Part of a small language model's weights: untied embeddings.
Each number is 500 + 50 x the weight over its row's rms, rounded and kept within 0 to 999. Layers, rows and columns count from 0. Numbers have three digits each. The size before them is the row's rms in percent of the matrix's.

# layer 7 attention query, 256x256, rms 0.0683, rows 167-223, columns 64-127
080:510467446503466535561478501483443461563568556523434482419433454424465473586446534459571483509343466535490463476464563460458542455530494564429504424454431515477455498527526524479516600541461445
094:525610475468545554468527483519422387474518476465516418448455446530539502508484471466456519549489493575533487505530440413528529413553498525472464421450534567452540454436459482387456477497483375
091:491482515496505448409474556588545487443524501570446445470515473517559528507490561489483485449521484466456469552529485603526553471484399531528455577524456488537521560503460462477537392571520499
094:493625525538435608448544533514474485515511545559466483458496425473547394537537502436467490481516465477544549461520482524495507483491446496469488547495486539448540400473487504522499430479473514
089:507532507467510489500564471524518369560589426534559555438493573561521459585490512432484496459496453413374440531523495506513461423468539497495504621513514396444390485516502505545413430465539527
101:411515434524520497487462474532477646506506559495509461467504551628454506442514482482560512496455552531573478491479452528419441592569425524561472549497535553462493497468559487438519615499516532
093:436491477499373537471612373498494509563438484395432478519424449532565461544432498467497564550547478486456503521472412454491590536506446439600442479469518529434420528476480500513445514532531512
108:536500570487528468513511503596536587522496512498491464466469533439495505447500446562492486420542455577549491521498453536485493511497473323496458476572559567635417466493583513514617500460503519
091:521504547478485375504477520441462541497466431355509470488513522535542488575542476553393510500507475464432514442528509431558511509505477482570587463573469493571562591485456487477549536494563469
094:452559398554556525511435531476516523462528457446509472553434455557545533571507563428420517512512462494467461569483510530556465517569447513527440459455473517578501450460482537445554528523510477
109:460459397484461478483504515515550621588507610505395451384480522524432436486484534550546457515581522513516569466501479543462520542506445513545478546465423506513536472449495475504557569469465592
090:448505539542533624524478486484533488518526565520457541479461459496513464485521510497467528573537487507518482467420443520513519484459595536547432475529439623552505416487587448435576474488532555
103:504456515486457560494535529600513524395513458437511572449519495502552481447505387513536471528569495583632476490461475543505512542526432449541484602557505444550464454500451577464486416481537437
093:452576536459445501339572453512457491513450563450530482501466450512576504420551493513481472471446405495449492467452477509571509530492545434436462563476476529505504420458610451498473529526528527
091:565481529572475466541470451503522463552512416415520524472550561483523579477465488492461529551532369490437548539569508486516564565526501380554517438568589499437470445545475490607591483524427523
086:495455509524605517512445513476588433502434374490556563523535508460508601441457484450563510456450542590539464523451450448439521430504541466495431527523543441487444476453438467553511587470556474
107:534428565522573453541426530499459446478416443528490431555512520546501601505518407422461452513460519484520535472500537516519536474610484536531560399510524497544527469553424486486482509532467286
096:601487448543558547520498483467340418440482417554507568460530679478549587480474385466477484553505537547549508489498538480541488539529415446486481432531457517563420488499457561494532510447535386
094:364495469525532602486518512499495523526579506562553456384482532528549442526443510530424499501530354525416474498487447600507515458504587494469529594473530490504494422445628534584540443460556603
094:475478499461516471463433513501483434478573508524606488609514520418517455423456558450529539482584393531458476514545487564551461422512547476482540527464582527454535500470465523544441440510453599
112:509506557496395489453548529495489496497467490480507474487565447498572530518491427615388448422449482541423463469418481538554490421475506461539488571552582555480447462489536478477563519576538407
092:504450473559550436478552503574433483466466525554473418553430360518527487548490542518507445490428483587489499473493521516448411472511567468417551568409478571553510454504445482487535467459515507
095:504556540478590511532438466428581523489512486471576493454451548571559519496524476471560481534481438505588550490465532500518515440457537530479449427542415490522481478524547523522540440509477479
093:457541508496488469550496550534480419454593492689488433513525500408502497520484551456468452509514433499546564486573543527502388504502545576392584519398431527443497380529502476497565473486447507
091:456478504439538526384461462489492553576512566483495450442376457565439517543453489560474522518609602457528569575518484500573556569518503468542394467530514495536494486459533508525480439470477532
082:412495513375435439583545349425581517569485481512519606429514416427517497447560544481532396534522520417439548466522516518454612496470533500525515459466604393491515399558486517516485595513501539
092:509539475453488509431554527518501481481576561449490428414380490388529432582541492523448458499482554504512525443536523542478510554468461477419474627494521455532577491479517451524612521448486494
094:500515472497444460386511529433442536487505562331560501585564409487526551532415526591428402448486493421469501527496414557507522521502504456570493544527622578497517516485556486607537412456499486
094:453462543535435634603476473471484528515557469538449462335484569456484496455582477526498534486536515526598520459536497513520520499434494546556491519536416502467449485468500479462517561527521489
085:390367392481542577461466506459556604516465508438447487563586594630415580543431513468387536538534532497566462587522421560468528486487560499608554432554541529560461457489543532519517460505567515
099:484457484513508604522380467514422506489501491509471453518567533520545512479492512496466531502377577498599533474413395479627524556381539477602430455502430569498388458533550489459548388579530394
078:495460595429491423497542488591587603536524545526444441468580464367465489438513516498500474478533351496482538552441472541449586453495515484487537509508416564488421450522603442512547468566488511
096:565544590448442537422529473633492478498488379525583479575544534472534535505521378519447570471508461482503612425508485506494457539474525474466574502506535521430483462475533390573467413517545452
093:595511468547472459364548572527398502569448434484453439547517426459572552494449550535544557418402421484575508473454452530534485488614583519461539502513533583542502513482468489494599439524562477
084:480515523397486541449493480573540478554546485390528519572464481509544464473495463501525596545539496491534576560574526500487555483490530500464482513594483536449570593458512482499499557500502481
088:477488541436613424537456458483458456508536525481575496556465448409527525454498529435465538485448492542542492469494472491534508476421414586508539455478486580415595594463511462551422477552500462
088:575468568480508535534579492554531467576547510437497517436524542467568433465570362560474534430500474492481473423506508535550458527461531431390505503530499571539414432510543473549553446515487411
084:466520516494587478486441483537587496539473535508530561467538537462483475450537485437517554488415535559475418470451461487496483511474536584573538417521490479559405457535525469530447424514476465
099:450517535530485554456494585525523584463568500567480546445507525444459483488561522448543581471472308515556504480467522586499546431463504520420544552534434581542474449560544517482487424554493535
089:487450555537625463507545466454492517502514570501448429456546553461590493451566464559524556481502427409466486417502543501488574427485509540488580562557578445520502523456614471406534481511493498
097:509534540465515443534483482525511388498445513392512586545466506509555506568369630454528531450432501466445478535448529454496461463544511352495490474471595522485445477503456465535507456495533394
084:419452459563615470492509541574441562525505462580562518594473471479524500499449427512567498487491405470478416461568425500442463479564528532581560577424441510469490520467502507472502501466579501
092:470464428508490560469571461423493616591455601450512465501497463553549501539418555487571521596527508460357447552532486540488466559458519460455505484433453502455532563443501514485528432522471500
102:569467438484492451485550486505447429439498561519464480558527484583572515544534561607503509494508407470412429567530495453521539505482542516455517512479451459522403507491496574462466505537542511
092:546474564466499515626528455496485422541509468529498454522497581495486537388465465542484586509506464499485463478555477424594620457543476509515462503488503412429540539463478447466379506473481389
096:443410446589438536539483477505470561481557508548524531576456547560478595444463482462459485540444479493481438533438475498492542467550467544639472430492500481502497518481462503547530540595506425
095:426446473440466448610496496573429543494430446461506509589507415533474455499486516509575454551523483539509438474485541542497501468576478514499499398443455513413606513507530445480448597560513455
090:333460446466435514506566545459431412495510486469478512565542419460626507529453509430476482554434393414519538457489420549496509552494564574475471589498571561534517437525421507471546457502530403
078:491524476607548423426411498410453509506473517554471469560463511431449489461451535436521542527511472457457568512481582477549509504526520470600485456484565432565527453427554418549543466504503636
083:592586526430475510454548524528582489461425510425508499525576538511450541482516522451518469553511596497594620522533505459502486538379514554576469417568478442480588589555525522588445459551480497
098:602467554540470482473446461519471407495490467501437509446485455479573417578415556585406464431492479567438539453507497477462552431462463529515512493582499448499489448531520541494490475604463424
099:416379538505519566609432479442509606598509460602439500445509554564478473489519444512539607501525537513524530612534400522516423578478434553459464559513540530470459467575506530600529567560511508
096:472504487558475495593531460511467448496562449501537505426533479419559477473593406509422481487571491509476538508461540545522512461564418491472479510535594419484545532494536538550497553425489473
101:405484469545497515544510545447501517543481413613477444441513407489537593475596510437436471451525562539514514575506477509532537441509441483532474530447535475557545492538513463459523481523443376
093:509476524421564457601532490577501502480561437501480416497513510422559499489493498498495471458493440541495558530463474535571486454483520487459511587551648570564561468470510499450559411483533506
091:419412500396485575504569473579478481509505465474543492583529407501495488456414451460501510551521560507475530501513509530493489538486555509460504430456435479499592479433498447443423523506534414
084:509489483530481601459524508505548519498492493481445450507452566398487508471605397430525407563586437516511537496532462536538494477512515414453495499485498553582530437489470429467480490547523463
# layer 7 attention key, 256x256, rms 0.0679, rows 167-223, columns 64-127
080:558502507540460457511507517527433530488565503399496520462516448487485490509558608476525493529416498525536494443487592533542512489436472449507509479485385589432452491552547492466582509557432544
109:447526486491509504421497521535487517449527563514473495544505423467570516563470523477490515532500540542454504495486490515514552438541458568410468533497465521457631516473571496349521537550515372
099:528576491411497500540467476549516447591534466545440427462453532542566510530418464562490465483431425528518588478429437531571533492486531591549492474437482621553545506489462427486478480542483378
094:448544409418401507539569494539564469460389531487480487463513564500512491434548500582542515530604556428475575432489459521526549561436515598559451511511456456488570473537488526536487574532345583
103:592433510557498501571475538462489474533481396387497545571567581541445517555444517452465474517473497387467485440457512445449419567526539464453572504476555506451484460506512398577500422476447584
117:371551331448470548463536579510422443548530515457505488543421499457571486579478428562525514527567515542545480505497505536532481420525443525493422563534479462488516598485400503458555411527546473
106:534471445524512521607426506480624515457469371423569497452518599626482523505486508534500505404466577479518493475503412478532479501473481501509588490484493432498525469541498537506452484566426487
114:446452633496502444576498500507594604456390438457519555467508518552530473461463484517550490476523441578598505520542497461526451545405410401547532504592534538576434478494508539503458567513550465
097:403547495495505487468522514524462518534501499560475465550481508523526511455480575599441566535496518573406476420507493529527562488556505537474432488512534518428488536488564457478482606515561409
101:573504483489500562548519550408496511479520480497410458492459476549478493451466602451458454547572456435470589521451513455508517585551593478545510484503550546509472507563482447468460595524510434
103:446579357464388509480541457509429401515515480516425469441426475508559495490619471609552592504584467584468516509567415562538502531494442430544375553451534543478520527480514519451557507523527491
107:392467509505459489490507521501535530519504608454425509495503459460602502485530476546525467496539475457542501533523465493499589487443486515516474498541529471475491499465590530441536536633541504
119:495536590441517610522445452504515524481515481468498415460410515527527494562487443591515416483499545667525522439523480499514515500543403550514486534452430505511469441471533545388458577482526457
095:471558518519478479498441489516584551505408496493583483552524461540648558493505467481518513490552485537484477546519557433483514557496417516413529544505581431553466442593580479472500521484503390
097:573519556462608546520460522484549522389366429529494514485559592677389551520417488514563485458494482571567460514522492394560523458515440480513530519522483544490422443494480496601579556551497530
090:565544541465514609581428469443522557508484493519555561518487537477446528527463476421532536456555426533537435556507506445444512504483550528473461512499480537453485438438456578424498481486566569
109:445475591497580447546489636460538516474517517487494437574635501497469505579526426448420446547488523451487458449507565430462474436533437513513654509535417504461492483481420531488480504490572491
105:461508519506566582529427476388464568528524610501461422530499443495533395518477468497498517497480538545545563488536501534469575498476455480443508463528424501460471413479544529494551572506512551
093:467465513482482434498463594573498471463448361472476424470544524561522547502465453558521470451524439523519451530527425452497479515470383507552568573424560511484508462465537477496490530484502467
096:511388516516535482540447468549535501469449500460505536525517522504452489525481522411523463468518500460577419496446547484467503453583613456540461451485491458576543483538558469440523426487401559
101:396559426479469472466423519632513443437478496572612545440490474440540451445444508542526518549542522600424410461501451439478613484530447553389551524484538490481517504517485455462510564580525485
096:540463490503474514593447571490469527417493496423446382503456542532488529462558472451576453498530432503567455575430558487492385430454514550494537537552473552452521479490529537502500467471464483
102:460431611514541484506423457418470506564512473370430440466397491506554473456498429578485411545552523491531625484575531454545578517506411495572506553529489457470453572475544492473435530467589444
101:524492437530504501409562464472408368520498471516480456516570448552533546537563444458546534496590537481480516570542500484540490453492550577454542598431449469418579408441538479574496530431456574
097:462473511575542414487490490594558524523508517480459413496476524524586474491427517577431483532515552488501608486528458522509497549524472477575482544435591522598536586432611433405462558523597394
086:514481483599508481438589463485599470601502470532495544469549502577459539509560475490483517529581502426495520568515544481513569539541543516453550520512580439436532493549461518570486549406548592
092:456480593429424603460520496543487460519434467497485526514538418562563466528516556413496467418496458576511543549497539574451464505395578460478504580421499551522565531622505480522551572466510531
091:448506442504541525440488504488483492520417554438518589503531412629483499504435521451372428447486421414519488565453544506498549460473568504488517483533613438427482474441504381535475441407494418
092:382478505500446454516514453540536550532542612538470483470469513581578496542518515457588567440484432522532510510577576470498469518473525434464479427515448532504505422532484461418576532525457530
085:379389435555574460504424569518475528504570560434514421535497489513460497514502558505505493500523511559545422519483563549514491490552518543563476478555513539483498503455449559456554551496533474
093:468527493435434508521525516465528519496568461443494462458542482550540545409526452466525528446580541412568536460489517445641513504535581589470445543487532455489548423550569437471510577531463431
104:524518546535416498459498564485606571453417403478473523430576466556570473504562567501467494444471377509467516550397613564464512541452474467401577566512384590591529440608541494543561521486571482
089:593422572438449569532515551504530441583565413584491515522510499525536549471523465455455527405491501540458521513554460534489462487476487348522513518410542564453574477491544433535551461429568476
096:561495492544500477379350524488376444518555417545478512446495490432394540579459581502496491434496487452487454456497429400543514494506614537462515483521520509497557484465553430481435597534513476
094:450393612494500467490445458556408561529534506499566553544464409523470453427464554575517412522432555531509600518522531499466540479489497466570518503460618491460574545490424511545486528511458566
089:452505608467492465466515448562507451488521457456516532490449489466459531444461442489473527440400510517472469561447497523575433520402449531594540424532548543436554515495605435460507529500511514
090:490509524526532496505531559418531401468507498494491472457545448408544506489509471547533503449584578517557446487453468515470455539465480520419476474461527473489549454544514418465523457468525503
090:519513484522513448467566515583597528533412530457444423421363504481368462515524505439519576436559481492453407455480453559537460542451399455489495428531448492474464505540564490551499394488552524
092:467530592462448517478449495500530452429418537537495558483532521547451533459552440577612459454380373510506554493586500518452508484391494459493484521573569527418435440539465408505475507491517517
092:468500476447593465453597524506421565577475447574530386535488576404466478531512577479402510472459362458598446412548441418582503494516556501570469485474589565478440551536582460489473491577482515
106:581518435533442558482584497491569488519460481343457530446423484584508474537429559527521528507506467512525475510388562521505445497581549456336501560525522517545422453554423562563538544474532412
085:478489476503524542544555500554431578448441506486459461548466519537415524516413400563429484487491430535409403534515543565440474514511393346471514510535466514457454518529507416487524405433540593
098:474456413445512506497535508517462609508565523493506555539519496478583507513537554432435516523490491492517555553488585501507507532550528475447531544489531413482451509515394544452528533479462581
109:689426436537485426564572524487512565396557505484437501435481470549484532476531588503422494449500401496504491511455540537493528457477537475445605577494480547527460525600501492530542472532489535
099:533449493581422440542511529520527450465509397432563436515552535521515568479486501505406633492546511535442549416443475525530511463466513465567527572470465489520525499480508482498435549513526419
100:503469428517483571428565455522501455570526552476491446496539520624463549475522513499464556482460507441468474509477495552483549508461500461561499466467407464447505519550582533589493570555522441
089:506550469485466452578465474522431519539499522461566549539504498415529462485503541522469486648460525518469462406435475448514573528489469440622424403444418463403506569514502520440473431540459497
113:495445490591429561429597525527462551410435468482473464599523493642520496495578557425453523507491396452428546520423539519471491536524506517444565561493460614538523358555441508536490510497582463
091:504518569505541431410488548547477522454389464464525516513563524551509524550475536567572448514504503409536551520456526424491464499573637584532430488475558515617542532484438467536382567448546546
088:551542556454512446608499374388563508489461570478556525487497572409510462384477386524517519560491592585513554459447454500504504618400537448592463472482563413565538476437530538499526415467465526
106:622534571561410459498554583568564502570572493535537499393534513518465477451581614494456475450498434515468483466431526511521603431462478531455538523543476469504518502583628459551522582514506478
095:510435400584500521507488429496475607534485437502526495433485603604524439514507488502415618467438447507472569569578413515511451595537439508471566575532426562438399477564455598548545510468526579
122:581514495528474522420533474543521523447500477504493497430500533592509510533614495419505533456531479505426498534430548503449459556478431404453515562498433513553572463578553496563527520419550436
099:442525490540467545532528526522494531533559458507609485449525558382495497493507515373456648419492481502416389453575443450574489432509582442586430462513432535513650541518551468543437557565548501
093:540461537445458547503615492568476514460501416564430533423522500547534444484534506472520465503482420523630557526449502480514499473512510493455543521508522577481612457442403557400482465474510471
102:530467483596526513511526558505477501452525467492502404592557482455561482410481523511429558562619497509411554496483511546519479510599499471476521499487360567478578518571467450436482452549560501
086:448551512489490544443466562501537577431479469548528467407578568474531604510524524355473470482503508429478525520507561482444429489549587543500527496503398551500543373542471368466492509434492525
# layer 7 attention value, 256x256, rms 0.0899, rows 160-209, columns 64-127
089:550654504375571483485490441480434521466525505470499560477544567491591486518556533527438472444455514523567464520450489540499482417544516462478558499445438512473519534487382461492494573481505400
080:469492440503524401504513519545496604500517495482452479425385445536500523488486431482570502402570587555415532457462562495506604505584404556505519547491483493528488567463493466650488474594478506
098:498503474435510499459592545541484552526473481539529457454481564492525493530491523496417553558453550541544513531434483549515543511496504410590436521519482493529537467465590495448604367565514459
083:568468557622474502542431545528475515454496503494411500566565480493370364526447629480495586581659421472459526518550424580506443466548498551528466488508455501486526430476570513509479463575561588
101:535521492526448472484459515540515440492530554419424461483518391513526552515537411549491512459502644625477464596538405537495571516499423440541477451474531495472527500474517507468453522556524479
088:500439506530424541507489490530519516535531467475412416550510476553545491460589551540509513482528571601454587416593498472391505466504499525474492496416495491412471517497507458500486499455404505
090:496529584485513499611505490455514528497470431518536525616516569522486493494476536514537494400573467494385472507509522632513456486556502551478456487591425530532582454488497487542592534563427535
092:663492475453433491499585557485546524505470517467445494470523536432550549509487510488532483428519562407425502592541529483447487487588433537525466459469585530485439458458591498462580461462546441
085:551440465540505454482472563525360572478525482551446584566626506527541550510501463456480421528501499452558505412488405456479486503474464510538521488482533517481524427507455524469615473511530539
094:538499485568458470490389520502519478406505516450539599496433510415529534533498558482531530527499420445430476444505513575588453466456523467435573450465528527455478448573555498419504457460480526
089:515484470560478500423511513574651451449467501518561529509418540418510466378489525458441504502435487541379518507506544451454539468533496509473539515546532579496551406572493479472477488480528517
091:455568493499535416460498438481452442535523521538513519525464574565551536652495470571516553541536378610517461464578443536582464565399440509530517537528390555447512436471510493494494586475518415
094:460418491558563466494524476491589534546516559492514476506552487548501506556461530540529496445437499515530513624510470529471529449456470469484443487586560537490481464506547532537530527438491581
098:443397440414531519506444545518525415554531473486499446479492467559418524456437460553510516535545584539543524501423523492512474529471511461512457589595532477538417449518490487521503556565487484
089:589487442569468476383566479507616503530503529567408459470453597462598535545505522520526560464561503523463529428449458515438585534558484451567524452560493537591403596443496425492532549488482483
098:444578471451485576524629471430495424484454578462541406457464525500635585634474439511500521482520502575539484450493438533518499517532408459482557475516503433473497505503554541512566511529613454
095:495524442465470568606494537483382483514487493600558512475480540491414462516481547434488487506495450467531476513439475494516420503504505565493515403482503447527594519609426485548536508505457511
090:616431572462472527511586601542588567457379478445414466501581450554552502471532579486463513438537595468465469623441569466464552447523453545527566544476511528444540456504452443489517511494493470
098:595612517527536611515536496377497455498495523502549523500532526564508533536478466483520534422512582566512498511500476494429452441577437547477489473626515484534514456334459550506479469475482374
092:473515596477549446520477566632470504500409561541477554602500518500426555517447461490565493480475474419532526532474505536507402487413531578466495476490514487542525399503463575554491495534500506
099:552510467549511499435444501557486454477553429503493549513597394497497525499534520576471434449479617527520415525481519406452536449568455470491490502478600490491466483472492420498427515524387585
115:462555457412610511449570470577479465497520507527449555406561473398569503483502568545382538528528525524479458498479473587501598596446423351579516540517419488506482448385555501434527513524489472
107:496478423516489413534490530516620570574510470475416537526557429508453400422519548468569445498423587515541546488518565521415570529524480527499480518425601490546517524562596482509511527463484510
093:522474495444447446461575449483450543406507495588496499438466565549446469511591515538471417525553509533533455524566602581550482467487555527389507452482463545459539408466587419483596466443457550
099:470476514415528478527410471456506497476486466516506509392516453447504483499484467434538468559519520502526486446484464424504447507434456492545523515554525519480463442555390430456517522448481399
089:583553470480428442543503451495483420406471489565477555503590511477540469423569497422488528525463514450498576422468541516466493484477468563513584468507488480543524506434454461456519471443479546
089:479480565573505559481350513491460513493443407498532498506455537531431533531463468463504505564488546511530556504451480481406589523440477475527519415487571533498478518529484536493600510413541476
092:442552558474518483447507453509436539447455545486604506492532542577612583500409548456596504540448529494445525432493499461568522524491490525492455570478502511579414468489570563488470496582493476
088:544519572390551581550620519489536513563519532435463449506594515537551491417431492470433487524470544459470566509505506546452458403463533425498516576494476511478482470380534445463518436501412515
096:516505414472480415536553511542487502512560474471432390405387507510452513487551410430475435596530556540563516420578564438503581547464528423546497589497528445461419518514458498472468546497472467
099:506465565572433452471545570559572497489473519512435417491603580571373486493494515484536433621501497535606551505484479524571558477475463558461485536415538521508530461527436545461477447526553490
085:469474514510514504526522373522478512544513539481429477550482422505532536450558471515573513440532436425458454472397484596445499475540452512440574573524506537465392492387510447550418466479498473
107:453434544527449550505521500513518570474475485536519453547466481522422476471624505441557504513468391587445468463541497576463453611452470588519423483567524536525493487530531448529463535534533453
105:519364502471438560464500626482535472508498472477527520592433542424483512484435396391465485509534513456486548559536543496452530480469450473495508522530614531428404481503549532538549477489564619
110:554541553498507497472392504494503471410496428422607435529500512437388496545511531512520496501572528491530480468533470502567506569489447545527482398638533465419450472533599564510474528492523528
114:447546496531476572523616471491563560470486421535554495466537473493444511499644544446551531529463414551474471490530600562567443440558461451521461513568449438524544512489485510538449518544455514
114:534419511464497498474627401508537437518433482554393546473418445501458506553520499582486540557526455473506489423459602389473525578545554564443468554423469510535475486498450536499490502448561472
101:465502570492408469489515502484556534506528453527504535495467428560525559511540523490485502485526485435482521398459435461438420547528507446525445522555531423530493515443516467534542622478505476
114:485478401448447446410474553444452549489568500462497530521501415465550476437432519489467438537506527425509429569462404478527516492466469534484523546497476498496494441508505550413518472485523507
120:486400531487437512459522486546554492512525470569557459538364472539545558416534490462422513484445441507551519539482444459459470516503501588459493486564559419483499547537478595543481526497618437
113:566448559470491506540458576430589475576508580525466431448412574537482510396527474522515527436530502514508503597515531435458496456535617456495436486451490449474412515429507531510506585454572503
112:497457423508480501591550533473511611485442499526517537489546523577484514337595437553596466528491504501618476519546540552543518512616455554467513439523405557495451452511420397628539481442485418
111:476619509542516454502474441548445562534523528508516533443491531503377615479471446490370521476437483412536493545498479391475506485488402460461522511438447469522433495446506552414478465489515521
105:517491494407482506609521533493405522532528424513359456437545570494589598516641457554489452475487449498473494462447404545478548531516508518478483444545445525531476523448477499546432533440542484
113:448550455485573485508422527420466468483472567522474554449517506475405580502504536487503461504544535466535443563478492376519553536506470510527451501490490462465488570526508429475487510468490529
098:467544565614449420568499491531537527440410480451493524451405512526458587543460439561507562440553435507434518449479502482504493510573452539542491453576553473487458522505525502547488481519482485
111:502465563515544529500598513481543472548453553435567436484412448468447471502603460477507541387532527530461423546448524499460487452475514527436529563534541423478538555557507562497514539536496536
103:579585531369524500505470503486576508441496510544547479467566533565487541451505470370482543503453509571553511535635400495434490590441493513536453498473576593498437489423509496498445433530447470
109:421471575488524415501498592449491530626550588478556486542515569574533394452390561485476523503515535541511448534494439422579424546574481492499514489549534468462446452547529465502527473538384575
106:395442458440544432511518463473516491522529510674567485520475477559460467574451519420420518522449461440552534532464449549565462580548440450503506556527514538463457451521485463520557510513485452
# layer 7 attention output (transposed), 256x256, rms 0.0699, rows 160-209, columns 64-127
077:474453540581402570514499513452621439486474538598435521488473485546483476435513536455516464412467486490490534531489548478486432498496433542532563477477451473531531455501529548512555478522524498
070:507476502514540571455579468517561541472464458549521498547468475506469437531491525466432521464492413457485472517528459529512418498467572486514581604497546544578516383462489563496408511512434476
096:522468532530478452558494532384492467500539505496495586589508539453449501523507501422514557485512514471525472436505555363439503456528477455470653377537520422447531545490511481502422511441471507
069:455501505445451494429533445614427439442534462466528503451454547410537531438489442519529382554476536449571489501487498453499593473450576516541521432553488509496504545484471507499452475405416427
094:490495505492493480463566488540441482485523475619490468526465524418473441509464536429524567518473394418571543406494550468499470521497649498439544551498493534487551500439521455567508463487482636
085:516633467378451457510560548439510494481515427499524571506467534494476469521462440541483522525486447463615431504505482510632531403545461446540547465522625486512443485501475503458495531537508470
077:539508417589569493445446526500431492521520530548516446457493468479511478548501524541580495492414605504541500425451437357515493562468493600442523518502516501544379531538455518463463487518524426
079:395457502508471531516450497547500494487559344569468496608532570522553491522537513492477496455566420512618478438521517478463530508420476419562571506479358596561502497491540479550431546489421409
073:487591517500472474522419549532617555550526473474504449533477539439438544445545464446543456522502506585472447495516476528514519468525487444450459557467513507553514531471530524490367464450426510
089:424407446526558522506440467523536559562483478484451482510521519622482504537489476525526415423555622557565527523535459436503450586561427522580379532471528475487552470490492503493452562495453399
080:385534476480571478585490508466413510508517502440559471518456447521583575516393589461518470491524481429527511425466533503567505535528499551491428475467499430479469569497459555464536537449528469
085:539486540533422582570541421525450590531499529434475493514477497444414451438533530531500563497454561444419456455460568527423487439604595530532519425490494420506522584495445471473420539537448605
091:512558540435449510476488485515432496448581465509444501471511514423538516484558384501474551458522490474560470383468482451516476596537418493480552616515590437561572543471498488434438501522525457
092:545553479524524467487614458501414558508482497575533561581446510518537505536538486459549468465397413486495512524593441455443522475460500545421519525431422610508485538514523539537456443539471496
074:532456562416461439628504539504402600512519445470532507573521492468422521407507553516481511450506564497518465492457606456571416488344515498499420527448448491462536525490537494516444499507388479
087:480511492494513489503423571543473510552587466576434536489533564486427365492490625517492466502570460510434526555532543436464540562481544562522559524454527454504557445491431513471480530504432608
082:422491573513490447408505448418564641568461515415539474567518485563526496502502494521539451516574456507476556448493489583559547495504534445533534457508351573548397420416512492417515565525510490
087:432527537512535473595460518513481399513626500601569612436404568461524527505530501492575515549523394516604511508568470497530440474497489449509379462494391540499406463466579553534511504562497517
084:436465385505464481521503561593602555479631438600466413480489414449468425503480536537429508523546505486482607506578494518503445560487410421469560513374509476435484504541453447439557485524517518
077:455452436543459527490440465474555571431504521415463487454493461568534497484538437480435512566521489475477507512485394456490595545501392547552442466501484509531531589508489488399524529408463521
093:531578506512498529550508503445579454589514424520516461505474471514554506532543553507575563466466455538482506441524483475574435526429560569479522509560577597418485509512525491557576441538539399
111:473515488473475471536481479481518439594460455530486505576457528539480512517484539438552561533404494484407488520487471472431487455613565591450585474461519425403493528552513525580459459577500494
101:512512581514479546470461421408435437402556540486486490502520525498592462590529443540463540434498350453492436479529504473604488481418479505465512552605590538467426461506532533441503402496552507
084:474472452565478539507490531447455388584489466536471582560489467472604496484439477413522620524458472504463443388437502385501537483487514472621488482514398451467470558471540534515473585577508411
086:462535559540427530423488456505479601594425532523512544480490531627470547505462569490480502433467437483450548517486502616426457520446539548460476532440500535543501525492505545589503562470445615
087:405439514483503548516455431458558562510575520454507536442548498605467555452495510562455455540512505483484423521572485476518556469529485498561412475535648466508450488541544553476525572566471444
082:358575585474481464469539470576547569524589512439511461555546548515547447501519469621571410426584458423508585452535495527465430525491532524408512564488423511569504490418489508498486446471466526
083:511464480554453553520442554512525528473506533560404445449549513535444533487604389529395520495434520559583560505517373473461545512507392530516516577493504503449508490533410472518545492423520478
074:479526556537497473548472415448514489453459529531454522521428546505489583573546508608505570509483487595617432618468434434505511499464510571567539469514506458426451566564500458489435507477585521
090:429542497552450547403442526493417544544435518524534547537512452444477534503505555560466520377463425453353477481456487610529514422536535559446509505516502507429464487514615547508496485535527524
091:480489478514534568463473438478481458429432430534512619465464481422596470485508460553516503496488415530511509521542519445454529522523507466539497503510468480458469490554537505569476471478509558
087:586520470503499409458513504498498506492523444471551505430501476512511560561471484516416462517486633527436477518566510439505514551518489501558465508462455444520490530547436597581505498507483434
104:553476507458608441548517440540456485445526480558521427507591536473497435531340503558502488437518537461488513467472482427566395486521549467424565486465486478476517511353442482460521448384525477
104:532550489475546489479541398565477508454558523534593481536435483507571458439543547552574463486488522527435509470506521495440451555433490475516521556425368505495513543506424460559470516494404489
110:506382475531448594530613587531475470597482509535506523561533488547607465514420514489426542489427480474453532404512434566421432509412594472450468589448504598499561566490528461540530499456468486
115:479494496471499436474468589518487505518516554527442515434521433582574489460461507553461404518505464450467563532533453462431606492458550594412629455455578494507486455486440579424611560532511519
117:470503439533501553535459537408464559441507525504550550480546515567439501509429499468531516441479571483482511516528502566599557424500473439640517555563561450499541496526505506438527511574458498
105:534427440481578526509500447520503526501522537540523438446465569473538465559358520495536512494533424459529439566558558547523533444460476436462552571472511583528547452425475484445408440508494456
112:565467542578518558567506532523491489519434427565437551508469573492468488544578480446542516440442405573528542428526523468449476502507448501541579559476532525478517552577531412557440391494502500
122:492510422371535489583552537558496533433482477410516523459487497500470439567396517477558445469550524490434479482514537562511504508451461439459541573538468527541545437513487583472510464456457461
116:483563515540540489491508396512431526470479509506599535690466468391495500550530496453479464511510484478590537402510508462471458523464461523524558506462515536542562480499492448476429376526479477
115:576544544424519546400530514453528405460479492427462553534513521507521488566518535473468451495471519548479502533589524474460438602393564415494439493455561515547514503560557562449480392556503554
107:619457555437514586529493556478533499612451529498442467473518475490504474499557531508531515488485487620560511448504472516497538478521581576625437517476435487430637516583488498481493518473501446
112:490534486503435538353483394545496537442469536543585600527516497482489437528431490487543459522546440435453583601632536453497471472479527486520474507481498450471504481532510430575445519498515515
110:511442538530491541483553528550443415560492434507533472434399585434591471509500450549492573424447456582568518394483484488480547485521510487472561541549513529477476464537598520560473441491565399
095:425501439430464578416460524479480465528489507541512493469467506497552428525457511445457505526390527497448508552480441545539504511367571421502469542491554586467514428494556501474524501579477460
110:582594434499424537522495508537546542485497455547449492492589533527530403473489622454548512492486457438561500511459498468513502497505516503446457595545501557507423408495436506423492491524541497
101:431510528510456470489514404541479537473529596429537579485531429491497404484594520602520540574585493485430385482410491517528512462513425566454505483510544396420494571533484500397508562505592472
102:553542513533568513478457465565490477491443429499479441438522490482508595442598322532484533516554547498519615516491441509497488476455495463497480503462412491524552558477541535492482527449621440
105:572577573401536415476513537530566425486473428349533473519523492458513518457470514594568449507550477507504519458475519453557555428497562550504533439571511498547482542483542499430402473507444470